python train.py --rope_fraction=1.0 --init_std_down=0.0 --final_lr_fraction=0.0 --max_seq_len=256 --train_tokens=131000000
Each number is 200 + 20 x the weight over its row's rms, rounded and kept within 0 to 999. Layers, rows and columns count from 0. The size before them is the row's rms in percent of the matrix's.

# layer 2 attention query, 64x64, rms 0.141, rows 0-63, columns 0-31
101,183,209,205,159,195,200,198,188,225,172,207,218,185,194,198,194,191,181,197,227,185,190,226,220,220,219,204,181,171,215,215,200
106,197,216,189,204,193,194,231,184,243,220,198,173,207,197,210,211,229,238,208,174,202,184,195,197,219,218,219,206,209,193,170,196
093,223,201,223,201,199,196,186,192,190,179,219,189,224,207,192,199,185,238,216,210,167,205,224,181,215,174,215,161,219,176,176,204
104,179,191,174,213,180,211,190,225,186,199,185,172,211,176,221,202,207,201,219,180,198,186,182,224,170,195,184,189,192,207,194,163
087,177,159,215,208,187,192,190,215,191,184,177,180,204,193,170,228,176,173,198,191,184,207,170,198,198,174,195,185,183,209,213,201
082,198,212,196,213,204,201,206,190,227,197,212,191,163,232,204,233,208,239,187,185,205,207,158,195,204,209,215,206,225,216,172,197
089,208,180,166,222,233,173,184,202,195,191,210,174,211,200,146,194,215,166,195,194,172,200,212,212,225,160,163,223,225,199,231,202
097,164,180,144,205,203,205,195,237,200,238,171,189,161,191,228,223,198,199,189,179,194,186,208,237,183,184,216,227,184,208,216,183
107,174,184,207,194,216,223,185,199,173,187,233,190,222,190,179,193,196,224,202,214,178,241,222,229,209,190,199,172,215,194,177,192
101,204,192,182,217,186,196,219,222,216,187,203,214,217,180,211,184,175,198,207,199,176,173,213,216,145,193,194,223,199,197,161,232
107,196,208,217,192,190,204,240,209,213,209,232,182,219,205,214,190,178,189,194,160,200,216,168,200,185,189,216,199,182,218,180,175
093,242,238,209,198,188,191,200,206,228,192,191,205,184,196,244,176,171,180,197,206,182,236,201,194,204,185,202,200,227,182,220,197
104,194,207,196,198,213,234,194,196,196,164,193,206,195,203,222,201,178,179,215,198,184,204,193,155,184,194,175,231,193,187,173,160
101,224,210,242,219,232,185,212,235,235,201,214,217,190,169,190,188,193,174,208,179,205,174,203,167,201,178,191,213,199,177,195,179
100,168,162,208,186,181,199,208,203,200,190,248,205,193,218,169,223,205,204,166,199,226,194,213,221,172,185,189,198,206,187,205,194
097,207,217,184,184,188,193,192,200,231,216,199,202,164,209,185,181,227,188,217,186,145,206,233,187,225,235,178,214,209,184,184,181
100,208,244,217,218,224,208,208,156,193,194,239,222,194,203,218,198,230,196,200,234,169,209,225,191,180,200,207,158,208,208,180,210
078,228,198,247,201,220,185,201,160,219,177,221,220,198,221,189,157,213,210,229,231,213,209,219,184,247,227,194,172,219,186,206,224
095,199,231,169,243,191,207,206,181,179,210,193,204,204,226,215,186,210,211,201,209,182,211,209,192,171,136,162,177,189,201,204,219
085,215,206,173,231,203,228,195,203,204,169,225,196,170,198,208,204,128,192,223,200,187,167,230,179,187,177,211,194,190,203,143,200
090,164,229,185,199,208,202,212,212,218,197,183,223,186,198,229,227,205,211,205,175,184,183,197,209,222,238,232,187,208,198,160,181
110,197,177,160,209,210,227,198,220,184,194,192,191,159,172,226,218,189,216,210,212,181,204,176,221,204,201,219,231,200,218,175,207
111,223,193,204,222,208,236,198,188,188,178,212,193,205,183,207,183,226,192,181,227,197,186,162,211,200,170,212,186,179,188,189,223
079,186,216,188,217,200,193,196,177,178,207,158,189,231,204,184,175,195,199,193,195,206,197,210,202,197,213,202,254,167,195,216,171
098,182,224,187,221,199,182,202,213,187,245,207,175,196,236,206,251,246,193,210,213,169,163,177,235,201,201,189,201,182,210,220,190
105,205,217,193,204,171,206,153,194,208,194,231,231,225,227,201,241,193,201,179,194,214,192,239,193,200,207,165,170,201,227,186,209
109,202,164,177,183,188,224,168,215,219,210,175,209,193,191,246,218,220,233,186,159,197,189,212,208,189,212,206,198,218,186,160,161
104,187,206,202,211,204,205,200,163,208,204,180,173,192,171,212,196,218,202,171,196,160,215,219,214,219,199,177,192,176,209,250,234
105,207,189,165,200,209,162,198,218,205,208,207,150,227,212,192,190,224,206,189,203,188,174,188,203,218,192,217,180,232,210,179,201
108,171,208,186,183,221,238,178,207,199,152,216,177,202,203,173,227,196,217,181,220,190,199,228,176,205,188,233,219,195,213,223,212
103,173,186,171,223,180,187,217,190,216,188,238,169,185,161,194,243,215,219,212,189,195,193,211,133,205,219,224,197,220,216,173,197
099,228,222,192,186,227,202,172,224,218,216,193,216,264,230,199,198,203,181,220,188,227,202,231,211,192,211,197,205,203,251,213,186
057,184,185,161,201,224,173,211,218,226,211,206,176,194,175,192,206,179,222,209,181,182,164,200,179,167,204,203,224,183,178,217,171
058,249,200,213,212,214,225,201,185,202,210,216,215,179,219,204,207,187,207,188,224,197,212,167,191,249,220,171,190,222,189,199,198
098,195,215,227,181,170,195,195,214,188,177,156,196,220,248,186,173,229,209,209,195,218,185,259,175,218,206,216,194,202,183,200,153
086,178,214,151,211,215,200,171,234,227,214,169,189,203,154,235,188,199,185,201,184,182,200,196,209,173,190,197,184,210,185,167,213
076,186,202,169,195,198,178,191,202,234,193,182,211,160,184,225,224,174,200,223,164,193,211,212,212,175,191,206,163,226,179,191,201
091,194,188,202,207,187,209,193,214,197,177,185,192,189,183,209,199,196,207,206,183,165,220,219,206,209,189,197,212,206,195,232,205
116,189,204,203,148,176,171,183,207,206,199,221,193,188,187,229,186,185,195,217,206,199,221,176,191,199,222,209,212,201,203,151,230
086,210,204,272,219,188,178,204,203,196,193,213,214,203,239,206,212,208,158,204,197,233,202,178,211,195,195,204,204,185,222,184,153
097,222,226,224,222,209,186,228,205,192,203,219,180,210,231,175,213,221,197,199,211,177,218,176,186,210,189,203,232,213,229,222,166
109,209,168,193,191,191,178,206,196,170,210,172,186,191,188,204,210,203,151,189,211,225,213,222,228,186,233,184,183,189,160,186,191
115,222,203,213,165,228,222,228,192,176,184,210,207,194,197,178,188,194,195,194,201,192,200,210,148,194,184,197,215,226,217,207,217
101,210,180,216,194,181,223,147,181,221,144,197,218,191,212,194,168,187,224,215,220,238,225,170,192,236,225,214,187,202,212,189,200
111,240,211,202,183,201,198,218,223,191,194,176,212,233,212,203,187,215,197,182,185,224,203,227,197,203,178,174,194,240,203,155,202
108,184,207,225,220,212,194,194,173,171,219,192,206,207,197,196,190,156,199,188,207,216,211,232,146,176,191,164,206,218,186,199,197
092,174,223,184,207,226,211,197,223,189,236,240,191,175,177,214,222,208,238,185,212,212,206,191,162,208,171,209,207,202,223,202,195
117,192,206,196,233,220,202,234,231,242,192,166,236,180,167,160,179,207,182,216,205,208,203,209,222,229,222,180,189,228,220,210,229
120,169,215,195,205,184,192,196,188,261,209,193,202,167,162,225,210,211,204,220,175,176,196,227,191,183,185,220,171,205,180,182,236
095,220,170,216,199,222,202,224,185,150,204,222,201,230,241,164,188,183,187,182,225,228,214,163,211,210,187,183,231,183,219,233,194
099,208,201,195,175,183,220,191,199,253,223,183,227,196,186,219,214,221,193,175,186,174,180,218,179,219,209,230,166,182,199,177,209
083,168,210,181,231,208,174,183,209,211,187,178,200,134,171,213,204,185,220,226,179,187,179,214,232,167,180,197,193,201,192,196,207
082,211,185,229,210,206,214,233,170,194,203,224,216,210,200,209,198,214,169,209,200,225,234,197,183,219,211,224,218,216,235,223,205
091,215,223,231,191,206,225,209,205,185,235,195,181,184,198,218,166,222,194,178,219,202,199,187,163,221,199,179,218,192,161,205,213
105,216,204,181,204,225,209,190,193,169,180,188,202,208,205,179,186,178,207,167,195,206,212,162,232,163,180,182,201,174,211,192,156
112,186,193,192,207,204,209,184,215,219,195,207,192,174,180,213,201,209,220,202,183,180,255,177,233,175,189,194,218,188,200,193,183
112,228,223,176,196,204,221,200,188,206,190,237,160,219,218,188,212,232,194,198,227,215,183,193,193,214,191,224,195,218,183,209,201
107,176,173,195,173,203,218,203,177,182,189,198,179,216,185,188,200,215,205,238,220,182,232,197,203,202,162,193,202,194,218,212,161
099,196,196,185,161,215,170,237,203,242,185,202,202,203,197,171,196,194,214,200,192,200,214,170,202,216,184,220,206,184,217,191,185
115,146,192,213,213,183,229,192,169,207,184,205,192,232,195,201,237,210,237,191,180,188,184,210,196,184,234,177,199,227,188,197,209
119,214,215,237,175,189,173,202,183,191,196,177,207,148,169,169,199,238,223,206,215,215,196,208,179,209,199,167,180,172,198,193,204
119,206,186,208,174,214,180,207,211,207,172,196,197,197,198,197,219,187,196,165,165,179,230,178,189,205,205,175,213,226,193,254,222
114,194,222,163,225,243,181,185,203,214,187,160,172,189,231,217,222,202,231,200,221,213,196,195,194,221,219,182,233,171,222,182,202
110,154,233,206,202,198,223,192,197,189,215,187,175,192,201,203,207,198,169,183,199,195,230,165,206,203,210,204,203,244,204,170,197
# layer 2 attention key, 64x64, rms 0.15, rows 0-63, columns 0-31
095,183,212,159,204,214,170,186,231,227,198,194,154,229,222,181,224,178,219,174,183,223,207,180,200,175,189,178,203,219,229,198,174
097,203,186,230,203,184,217,199,217,164,224,156,179,154,162,221,209,197,217,196,177,216,212,213,212,213,194,239,231,173,196,213,159
098,209,196,227,175,190,174,224,207,196,177,217,182,209,179,188,229,202,151,207,207,182,175,171,153,160,231,228,209,203,209,194,191
108,185,188,248,196,198,191,154,188,198,262,200,191,210,198,202,202,201,227,201,208,189,251,219,208,205,203,236,156,201,196,196,216
091,231,163,204,173,174,236,173,220,203,223,230,222,210,203,206,173,207,195,212,179,222,236,231,174,186,194,221,188,185,212,187,196
097,206,206,184,195,205,204,192,193,194,206,197,198,170,208,219,182,186,190,185,192,228,229,223,208,243,195,228,218,186,167,239,207
099,202,219,200,189,199,202,246,217,172,185,155,164,225,218,191,218,196,179,228,191,219,155,184,192,212,189,217,182,174,208,167,172
093,206,185,198,172,178,207,181,217,211,218,224,198,173,198,232,187,173,220,177,186,210,254,194,212,210,206,214,171,205,243,215,185
104,212,197,236,194,179,220,209,209,196,173,173,232,183,224,169,200,169,185,223,212,195,190,220,216,158,219,177,199,187,199,194,193
104,195,217,186,197,229,184,177,192,186,210,194,204,184,207,209,194,205,207,186,178,236,219,248,212,202,205,189,180,233,239,197,188
100,215,214,215,154,222,199,176,233,198,174,206,204,188,170,195,192,195,182,231,157,180,180,198,197,205,217,206,236,212,187,208,188
093,207,185,228,208,205,174,237,187,200,207,204,208,191,213,191,185,180,213,206,205,235,183,213,187,192,201,167,210,196,198,192,176
099,187,210,179,242,229,212,185,204,209,226,216,178,216,180,200,212,172,169,204,190,217,238,185,215,176,234,188,191,225,227,193,211
097,194,170,188,213,178,229,173,210,182,225,188,194,226,200,228,170,192,200,206,184,193,184,214,175,231,231,191,204,221,213,220,212
096,204,239,180,192,171,194,199,217,165,198,185,174,216,195,220,186,226,178,182,205,207,227,179,195,196,189,226,215,144,213,218,172
098,185,185,193,206,183,222,192,209,168,228,191,200,182,180,225,211,158,171,193,241,195,197,257,183,226,199,222,214,211,171,202,218
114,201,198,162,170,202,199,177,209,212,183,184,195,216,206,205,219,177,203,201,207,222,168,185,184,212,209,189,205,194,192,218,187
090,215,214,182,196,183,176,242,186,165,203,200,207,222,203,183,225,184,223,203,163,204,181,185,187,167,223,191,207,198,172,204,197
081,234,221,215,161,208,210,184,192,244,180,199,219,235,191,209,197,200,187,219,188,223,215,234,193,195,212,201,179,218,199,247,205
075,208,180,178,209,228,197,180,196,217,212,225,147,206,194,206,193,213,210,219,182,233,210,202,225,210,199,224,233,199,203,205,148
092,203,205,232,245,181,208,177,189,178,212,202,217,181,170,184,207,183,223,185,223,167,210,225,191,184,214,193,167,195,214,178,193
098,201,224,181,200,197,196,218,201,224,190,203,180,194,205,219,190,190,176,206,189,202,204,203,185,186,205,203,167,216,192,165,255
095,194,194,196,163,245,176,215,235,199,229,179,180,169,205,182,174,176,210,205,189,218,226,194,209,160,215,198,192,220,218,215,168
096,206,232,159,196,184,150,226,193,221,167,220,216,208,218,204,226,208,171,218,179,183,185,187,190,200,210,189,192,242,159,159,195
096,215,215,205,190,193,186,240,229,210,197,166,219,225,174,160,171,190,223,180,216,174,198,199,200,198,207,173,175,184,222,194,207
087,201,182,216,182,191,201,197,221,192,238,157,199,178,196,198,210,236,218,213,214,203,190,175,250,214,210,202,196,208,160,167,203
119,190,236,206,187,212,217,249,194,198,198,207,193,217,220,191,193,197,172,205,239,191,183,209,155,185,221,161,178,210,210,215,223
091,174,194,227,175,197,203,181,223,215,201,213,219,188,204,188,210,211,221,184,231,226,197,191,162,174,206,197,199,206,180,192,222
100,173,211,205,168,221,213,223,157,190,211,188,252,191,149,195,163,193,212,189,177,199,203,217,209,230,213,191,219,182,213,187,191
094,240,185,209,187,214,189,195,209,193,217,233,170,213,216,235,187,174,198,197,220,240,199,197,231,158,231,191,220,186,186,193,169
096,185,222,199,222,203,208,176,168,203,197,168,191,184,205,228,187,215,229,177,214,220,200,214,214,224,236,204,207,193,215,198,192
105,191,197,235,205,185,215,211,222,224,220,206,188,191,178,222,237,182,214,186,175,199,190,229,200,222,196,205,197,224,211,205,163
085,217,216,223,165,217,217,201,229,165,164,225,195,215,254,161,158,210,199,195,236,223,192,208,191,222,217,221,202,178,207,203,188
086,168,192,187,193,171,180,169,229,212,162,200,182,204,192,186,213,213,187,196,176,203,213,215,219,189,232,182,174,172,207,247,207
096,228,189,183,216,183,192,167,193,219,202,209,207,212,204,157,217,175,199,188,184,184,201,190,233,160,161,213,232,183,177,215,180
093,227,181,231,198,190,194,186,223,207,217,183,218,207,207,201,206,199,204,221,211,189,193,243,218,237,223,229,220,211,214,192,193
089,214,145,206,215,173,211,193,222,215,223,215,199,176,202,183,205,185,194,174,193,212,198,203,201,224,197,208,204,186,216,178,211
083,191,196,182,170,195,205,183,209,174,216,211,208,206,207,171,210,174,221,183,231,214,185,219,201,217,168,227,223,167,183,165,239
104,209,195,183,235,198,185,228,191,221,191,159,197,173,195,203,193,201,213,175,222,177,183,163,200,186,244,191,221,200,185,212,226
104,223,134,202,212,215,217,206,225,210,194,200,205,209,165,202,203,220,192,234,175,196,204,233,179,169,188,185,199,208,237,196,172
124,204,214,175,191,221,180,212,190,214,182,163,189,193,208,182,204,224,141,191,195,198,200,197,207,183,222,171,200,162,143,188,195
106,243,243,207,229,206,186,187,180,216,197,195,206,201,195,195,225,206,212,189,195,197,191,134,207,198,174,209,201,161,235,225,189
103,197,195,217,230,180,170,199,218,206,205,197,177,219,214,237,221,199,207,204,208,214,208,195,217,222,197,187,169,217,195,191,192
100,204,224,230,174,193,230,237,207,206,193,174,205,200,177,233,203,160,173,185,219,196,190,208,216,169,215,197,242,205,199,192,178
113,204,172,196,182,191,230,161,217,215,176,212,200,194,239,207,225,177,189,228,194,187,199,192,231,208,230,211,190,191,219,193,168
108,196,153,205,159,217,155,181,184,229,183,203,196,204,228,218,218,208,200,206,193,213,195,220,210,192,202,205,192,173,240,211,193
096,189,189,223,205,222,204,190,211,187,195,191,234,201,186,173,194,247,160,195,207,199,233,205,184,191,192,178,186,197,166,168,201
121,211,198,202,239,179,191,193,192,217,191,165,181,167,172,222,161,191,184,206,181,219,205,227,182,211,191,205,248,223,210,239,209
109,185,190,208,176,185,192,190,229,234,215,232,180,207,180,196,198,197,183,216,165,209,210,227,189,208,227,173,186,214,246,191,211
089,197,225,201,197,220,211,196,180,165,158,196,210,210,191,181,217,214,211,188,228,190,213,194,210,144,185,192,191,186,136,190,202
101,201,196,189,180,164,192,194,211,195,219,223,192,189,188,189,205,192,223,200,178,234,179,237,187,196,185,187,192,217,237,196,222
096,190,185,191,228,195,209,180,238,233,197,210,160,198,205,198,195,220,207,219,186,225,211,215,191,193,234,205,162,179,212,238,177
096,210,217,191,198,206,188,205,152,207,210,183,198,230,210,202,170,230,214,208,178,199,221,199,201,189,172,185,162,184,200,254,180
109,160,201,235,201,203,198,217,208,233,190,209,229,231,172,193,220,222,199,181,192,197,187,178,196,199,164,187,175,197,183,213,196
112,183,215,178,201,192,226,240,199,204,188,234,177,245,212,201,179,224,195,242,206,193,198,238,181,193,171,200,169,184,193,214,187
111,208,186,217,157,212,206,170,210,207,214,211,205,190,216,232,191,187,200,210,186,209,216,239,203,211,209,234,203,193,212,196,191
106,197,194,186,194,185,194,165,223,211,238,169,215,218,184,221,211,188,208,191,169,197,175,195,155,194,217,201,220,197,199,226,225
100,200,178,221,233,212,186,225,209,210,237,215,205,206,203,203,206,196,176,191,191,222,193,215,165,198,232,221,185,196,237,191,212
107,228,176,192,231,209,225,192,221,199,216,183,178,198,164,204,195,204,175,192,204,225,192,207,214,181,222,199,196,200,183,224,219
102,174,188,208,201,199,202,220,205,194,176,206,201,203,191,223,189,206,187,234,229,205,190,173,212,213,212,197,218,137,217,202,199
110,196,204,217,174,217,235,190,165,176,193,215,187,165,213,194,218,207,184,209,213,217,231,209,202,226,226,197,210,227,218,215,248
106,192,202,209,209,208,235,203,186,192,196,185,179,230,242,186,163,193,162,211,219,216,218,183,197,193,201,219,180,196,208,183,162
108,192,161,193,231,190,180,223,213,205,146,174,193,217,156,203,202,221,196,217,200,176,182,206,202,195,191,238,183,219,192,200,231
100,198,176,194,200,207,189,230,185,188,207,193,209,180,194,183,161,201,225,219,221,171,166,183,184,179,215,218,184,187,202,220,198
# layer 2 attention value, 64x64, rms 0.0757, rows 0-42, columns 0-31
106,229,203,156,191,194,163,177,201,188,212,209,172,191,212,203,211,199,187,185,225,189,197,220,191,221,186,219,223,224,201,194,181
106,184,183,221,228,209,198,201,223,214,205,194,208,168,177,232,181,213,204,244,217,224,181,205,218,239,219,209,188,222,211,194,195
091,164,184,231,182,209,164,223,207,191,200,166,196,215,230,224,179,189,204,216,231,188,212,208,203,187,191,166,199,226,198,220,211
086,222,189,191,161,169,169,202,187,194,184,183,200,208,190,204,202,201,186,207,184,203,199,218,170,212,227,226,206,202,164,165,258
088,192,177,173,188,205,206,211,196,211,178,207,210,196,206,169,213,196,203,247,182,183,183,196,222,191,204,173,199,195,201,178,206
080,189,226,200,179,197,188,207,165,213,187,234,192,190,173,184,196,165,175,155,218,202,196,221,186,237,176,179,211,193,202,172,166
093,162,222,186,194,211,193,216,218,206,199,209,202,204,214,147,205,223,199,215,219,219,233,214,222,193,196,204,213,215,215,220,187
063,227,200,224,225,179,211,188,201,221,193,218,174,198,210,209,193,233,196,212,178,214,210,223,207,183,221,241,219,198,172,229,199
081,223,209,157,209,186,235,192,214,198,179,224,225,185,172,227,207,217,156,171,205,208,193,188,217,184,224,209,215,173,219,209,200
079,198,214,239,200,184,190,202,213,205,172,198,201,203,205,224,191,170,189,211,194,199,167,148,221,210,208,162,201,167,203,180,169
087,203,223,206,163,225,235,179,177,208,153,195,206,177,178,190,239,200,188,171,194,209,198,201,192,237,203,213,182,162,218,193,186
077,191,186,233,216,180,227,233,239,175,201,165,194,206,212,193,170,184,198,227,194,179,175,213,204,200,182,159,187,191,179,191,226
094,202,201,202,227,194,187,209,209,198,199,227,174,181,193,183,153,194,225,217,181,195,197,183,194,185,219,186,223,192,201,198,178
081,212,194,202,183,189,217,177,194,233,204,195,200,207,172,227,257,188,202,192,219,205,172,186,179,220,228,216,199,203,226,196,202
094,201,203,162,220,213,225,198,227,181,211,202,239,149,212,188,239,207,200,239,215,202,207,219,210,200,167,171,230,168,202,225,213
081,190,209,187,208,214,183,187,200,195,199,192,218,152,185,222,171,180,193,236,195,181,196,198,170,206,196,181,220,193,207,223,203
086,174,215,210,199,198,210,197,188,178,229,191,199,191,245,184,229,197,183,198,189,217,174,222,185,182,155,176,185,205,214,183,183
072,181,175,165,216,208,191,179,215,219,173,222,182,163,178,231,236,205,144,234,184,212,186,176,199,210,164,180,208,183,210,171,222
085,175,209,192,195,202,200,178,211,142,149,187,202,182,220,197,191,229,204,214,191,213,224,234,192,186,197,187,245,177,194,211,183
086,186,221,194,196,191,204,199,191,217,194,225,200,205,187,188,167,179,186,193,183,192,214,203,178,231,245,210,195,167,218,205,154
099,210,189,236,225,208,237,150,166,177,213,177,188,241,217,211,177,186,197,175,195,172,203,179,193,205,162,215,204,214,183,236,177
103,152,188,200,189,200,191,205,184,196,207,212,165,221,170,198,213,197,162,206,205,214,168,193,181,173,211,185,224,230,241,179,228
095,194,160,220,197,174,207,171,241,218,160,197,179,204,169,212,187,217,191,203,198,204,213,205,233,232,202,232,209,161,209,233,185
078,183,199,173,222,210,207,197,191,201,214,180,239,203,183,238,161,197,195,247,201,189,204,194,228,184,155,209,202,208,186,197,217
071,201,211,202,187,209,201,216,175,218,203,206,149,209,195,202,210,207,176,168,190,197,213,243,168,198,201,238,189,194,190,233,204
105,185,203,248,173,195,202,177,186,217,181,220,210,197,219,203,212,211,213,208,196,202,185,223,198,201,220,214,226,188,204,228,161
104,214,220,207,176,189,198,184,192,234,159,224,162,200,194,185,207,194,223,177,167,206,196,231,218,182,197,193,177,247,179,207,176
093,198,175,187,215,235,186,202,207,219,187,180,185,193,224,195,189,172,175,186,199,194,198,194,221,235,155,213,158,209,164,185,173
080,184,212,211,208,191,166,221,206,245,173,222,205,208,201,204,204,217,204,223,187,224,214,198,231,170,239,198,213,184,210,182,167
085,239,205,193,202,194,195,193,214,162,191,190,196,187,211,186,224,189,194,164,183,208,199,188,195,191,248,187,219,193,198,237,185
105,231,226,186,221,216,181,185,198,170,199,198,189,183,225,213,179,230,190,189,184,198,212,157,190,188,190,206,164,244,199,208,220
102,202,232,190,243,195,219,163,198,223,207,210,173,183,198,227,223,195,178,217,185,207,213,209,185,196,185,190,198,193,210,216,207
101,177,188,219,203,193,214,210,208,185,185,199,195,176,229,193,204,214,196,209,184,238,176,230,196,158,216,198,207,204,184,194,209
108,170,202,182,215,214,220,201,186,215,162,201,177,195,209,187,181,237,195,213,203,189,227,200,185,229,183,215,200,214,201,200,178
106,192,197,225,199,218,194,216,207,178,191,208,222,190,196,189,178,192,206,196,195,226,182,188,173,176,201,164,210,212,215,247,188
105,210,190,202,153,209,198,174,163,212,204,182,212,224,212,248,219,192,210,200,181,195,206,208,148,189,187,228,191,182,170,193,192
139,214,208,229,179,206,158,213,207,160,185,171,241,207,190,234,203,230,192,248,192,207,161,208,193,212,226,176,185,201,216,191,217
102,225,170,193,198,188,196,198,213,189,193,170,207,194,165,237,186,215,195,211,178,196,212,213,172,170,198,240,221,191,163,243,198
114,209,227,186,165,234,198,167,197,189,218,211,212,201,183,210,212,180,187,217,217,182,178,220,230,212,197,206,244,186,201,168,186
120,195,228,199,199,238,201,221,186,189,203,206,233,185,183,237,212,204,220,206,220,204,190,219,232,169,199,203,217,194,205,152,184
105,210,222,174,223,186,170,212,228,196,195,187,202,196,179,207,204,237,225,225,237,211,220,228,169,209,208,189,203,180,237,200,197
109,201,200,216,183,202,168,190,213,222,198,177,200,181,234,225,199,250,193,170,191,203,179,185,160,174,208,194,183,169,223,172,205
114,201,183,210,209,219,206,206,210,221,185,173,201,174,202,211,244,197,167,229,195,229,196,195,208,213,237,213,185,207,225,239,218
# layer 2 attention output (transposed), 64x64, rms 0.521, rows 0-42, columns 0-31
103,213,221,186,212,211,217,197,201,181,203,194,181,203,187,208,211,217,201,173,194,189,198,146,216,203,207,197,193,218,224,195,204
113,242,203,204,196,213,203,198,191,203,183,175,205,167,155,219,207,184,206,166,189,221,212,180,180,251,214,195,209,190,149,240,251
111,203,162,171,196,202,190,169,220,204,206,198,186,168,208,194,219,198,199,229,223,203,228,239,178,207,193,215,227,213,248,197,189
090,226,217,184,199,191,196,200,218,203,199,183,200,237,218,188,221,169,207,210,172,180,193,192,199,205,197,183,168,229,199,205,226
084,174,222,221,188,187,195,225,161,185,243,209,220,177,181,214,207,182,177,197,211,201,171,194,231,215,196,218,225,217,230,159,172
081,198,184,175,258,190,172,209,182,216,197,225,198,210,218,193,169,215,195,220,178,207,199,178,211,183,163,198,177,200,179,205,210
110,204,216,216,194,210,211,158,195,155,198,214,195,198,230,221,209,219,218,201,213,201,185,224,174,210,206,201,230,178,202,136,175
058,201,230,243,199,204,213,193,172,191,199,178,202,174,210,171,152,206,220,179,226,210,207,210,194,221,191,182,199,219,184,209,215
105,199,179,226,220,213,215,231,208,191,215,175,178,178,214,221,170,207,203,226,213,187,211,195,208,166,218,198,177,209,189,224,222
077,167,177,185,233,182,176,213,201,225,239,203,205,229,197,210,160,229,220,224,182,251,216,178,195,195,207,205,164,197,189,217,192
086,180,182,214,211,223,174,212,189,199,178,191,215,186,203,191,195,212,138,225,179,190,181,173,200,165,188,206,181,190,160,190,213
083,234,194,192,197,171,197,214,183,218,219,220,216,244,200,206,204,207,235,172,205,240,217,201,222,195,193,223,168,203,204,195,194
087,214,205,210,223,171,162,183,221,224,179,192,180,221,197,229,155,216,220,201,196,203,177,210,229,204,176,211,206,196,182,204,223
084,187,190,232,188,206,195,205,227,186,220,185,177,162,192,214,198,211,175,182,167,197,201,160,206,163,210,176,132,184,215,217,213
084,197,209,237,204,189,237,189,191,176,224,196,198,180,178,225,193,234,226,198,212,161,197,201,190,181,181,226,247,182,197,185,173
081,212,203,199,219,200,202,221,195,234,210,168,207,194,199,201,198,214,212,205,243,166,186,209,204,221,168,212,240,216,219,255,234
090,168,203,181,198,200,199,184,170,192,187,239,177,206,190,217,180,231,223,170,212,195,220,197,199,168,177,198,171,202,210,193,202
072,218,201,170,214,198,183,237,204,218,194,166,190,160,170,229,185,232,168,241,182,197,212,161,213,224,204,189,199,188,224,241,186
093,162,193,193,229,194,213,187,186,200,194,216,194,225,205,188,152,233,190,215,201,169,221,225,198,217,194,239,252,207,174,183,193
087,203,211,195,186,207,199,238,174,229,191,193,226,188,203,178,240,168,189,219,199,190,189,205,205,245,204,179,191,193,194,215,221
113,164,199,237,198,215,206,178,174,192,180,226,231,222,233,189,180,198,229,197,210,214,231,196,199,197,192,205,185,205,217,224,141
096,213,200,225,207,195,177,228,189,223,199,210,191,213,225,219,208,217,160,205,185,236,219,175,190,195,205,202,175,204,263,216,236
102,221,184,177,203,218,204,199,189,214,218,169,201,168,179,198,170,216,175,231,150,223,199,206,214,233,219,219,220,183,164,221,195
081,192,207,195,232,205,235,196,240,202,181,160,210,197,208,193,197,171,248,207,214,209,194,220,184,201,214,193,239,203,204,215,197
078,224,223,176,197,184,217,225,192,212,193,182,188,182,214,158,211,212,168,204,241,221,177,192,204,194,193,165,189,199,238,198,226
096,161,183,229,195,227,192,198,151,203,202,174,240,166,198,156,169,206,209,219,222,209,204,197,184,228,223,223,207,230,238,222,200
104,183,179,167,215,190,176,208,216,217,178,190,184,186,217,172,189,202,195,196,204,209,184,198,259,198,205,200,175,223,211,152,216
101,212,200,171,197,247,180,197,201,189,186,183,186,164,238,218,203,201,218,225,223,214,221,194,225,222,211,174,180,199,212,193,168
082,179,206,166,200,199,207,205,198,196,211,196,183,155,179,185,199,200,189,218,202,200,214,223,178,237,215,181,230,190,175,156,204
085,189,201,207,188,198,243,224,183,210,233,226,178,243,214,222,225,232,184,202,222,184,225,185,207,213,198,191,186,205,183,178,214
098,216,212,178,195,197,186,198,203,181,174,215,203,251,207,211,207,196,215,189,256,173,181,203,206,219,203,217,220,220,198,234,202
096,205,236,211,188,176,219,240,165,228,202,190,200,157,178,180,210,221,198,163,211,178,220,183,197,199,167,165,192,189,190,225,211
098,222,201,178,188,206,217,189,187,208,225,207,179,230,236,190,189,176,194,168,217,239,206,191,210,217,202,226,172,214,181,198,229
108,178,232,207,196,198,190,201,206,166,174,202,201,195,190,228,215,222,165,204,175,189,180,162,173,218,177,216,166,202,187,167,201
097,185,193,162,172,187,200,160,176,168,227,195,241,238,173,182,181,194,227,180,189,209,208,206,211,179,232,191,180,196,171,177,187
099,220,164,160,195,217,162,207,225,191,197,192,210,175,200,216,199,218,191,178,211,221,206,168,218,182,222,163,152,209,196,214,237
131,169,189,181,216,259,194,170,191,193,210,194,199,182,221,169,240,200,161,189,233,171,190,225,191,198,197,190,193,200,201,195,202
104,211,200,219,203,192,163,193,174,213,221,219,189,198,178,208,208,208,196,158,220,225,195,180,188,211,188,170,200,134,195,201,186
107,160,200,195,191,214,194,218,191,215,191,210,228,186,199,186,209,208,167,204,178,188,204,211,224,170,206,184,238,193,213,217,209
104,178,231,208,193,220,201,215,222,180,188,200,200,168,187,181,183,200,186,210,194,209,195,184,215,226,215,185,176,216,147,163,242
098,207,200,199,213,237,193,213,193,162,191,171,193,177,207,202,180,179,182,203,190,187,202,209,187,226,159,169,189,209,232,205,173
110,199,204,175,192,196,172,147,193,211,195,201,185,170,233,217,212,210,196,250,181,220,187,184,175,202,180,172,206,183,153,210,190
110,189,181,196,177,205,180,189,209,182,149,229,224,254,198,198,207,185,188,203,219,199,191,202,186,166,204,194,208,214,206,213,176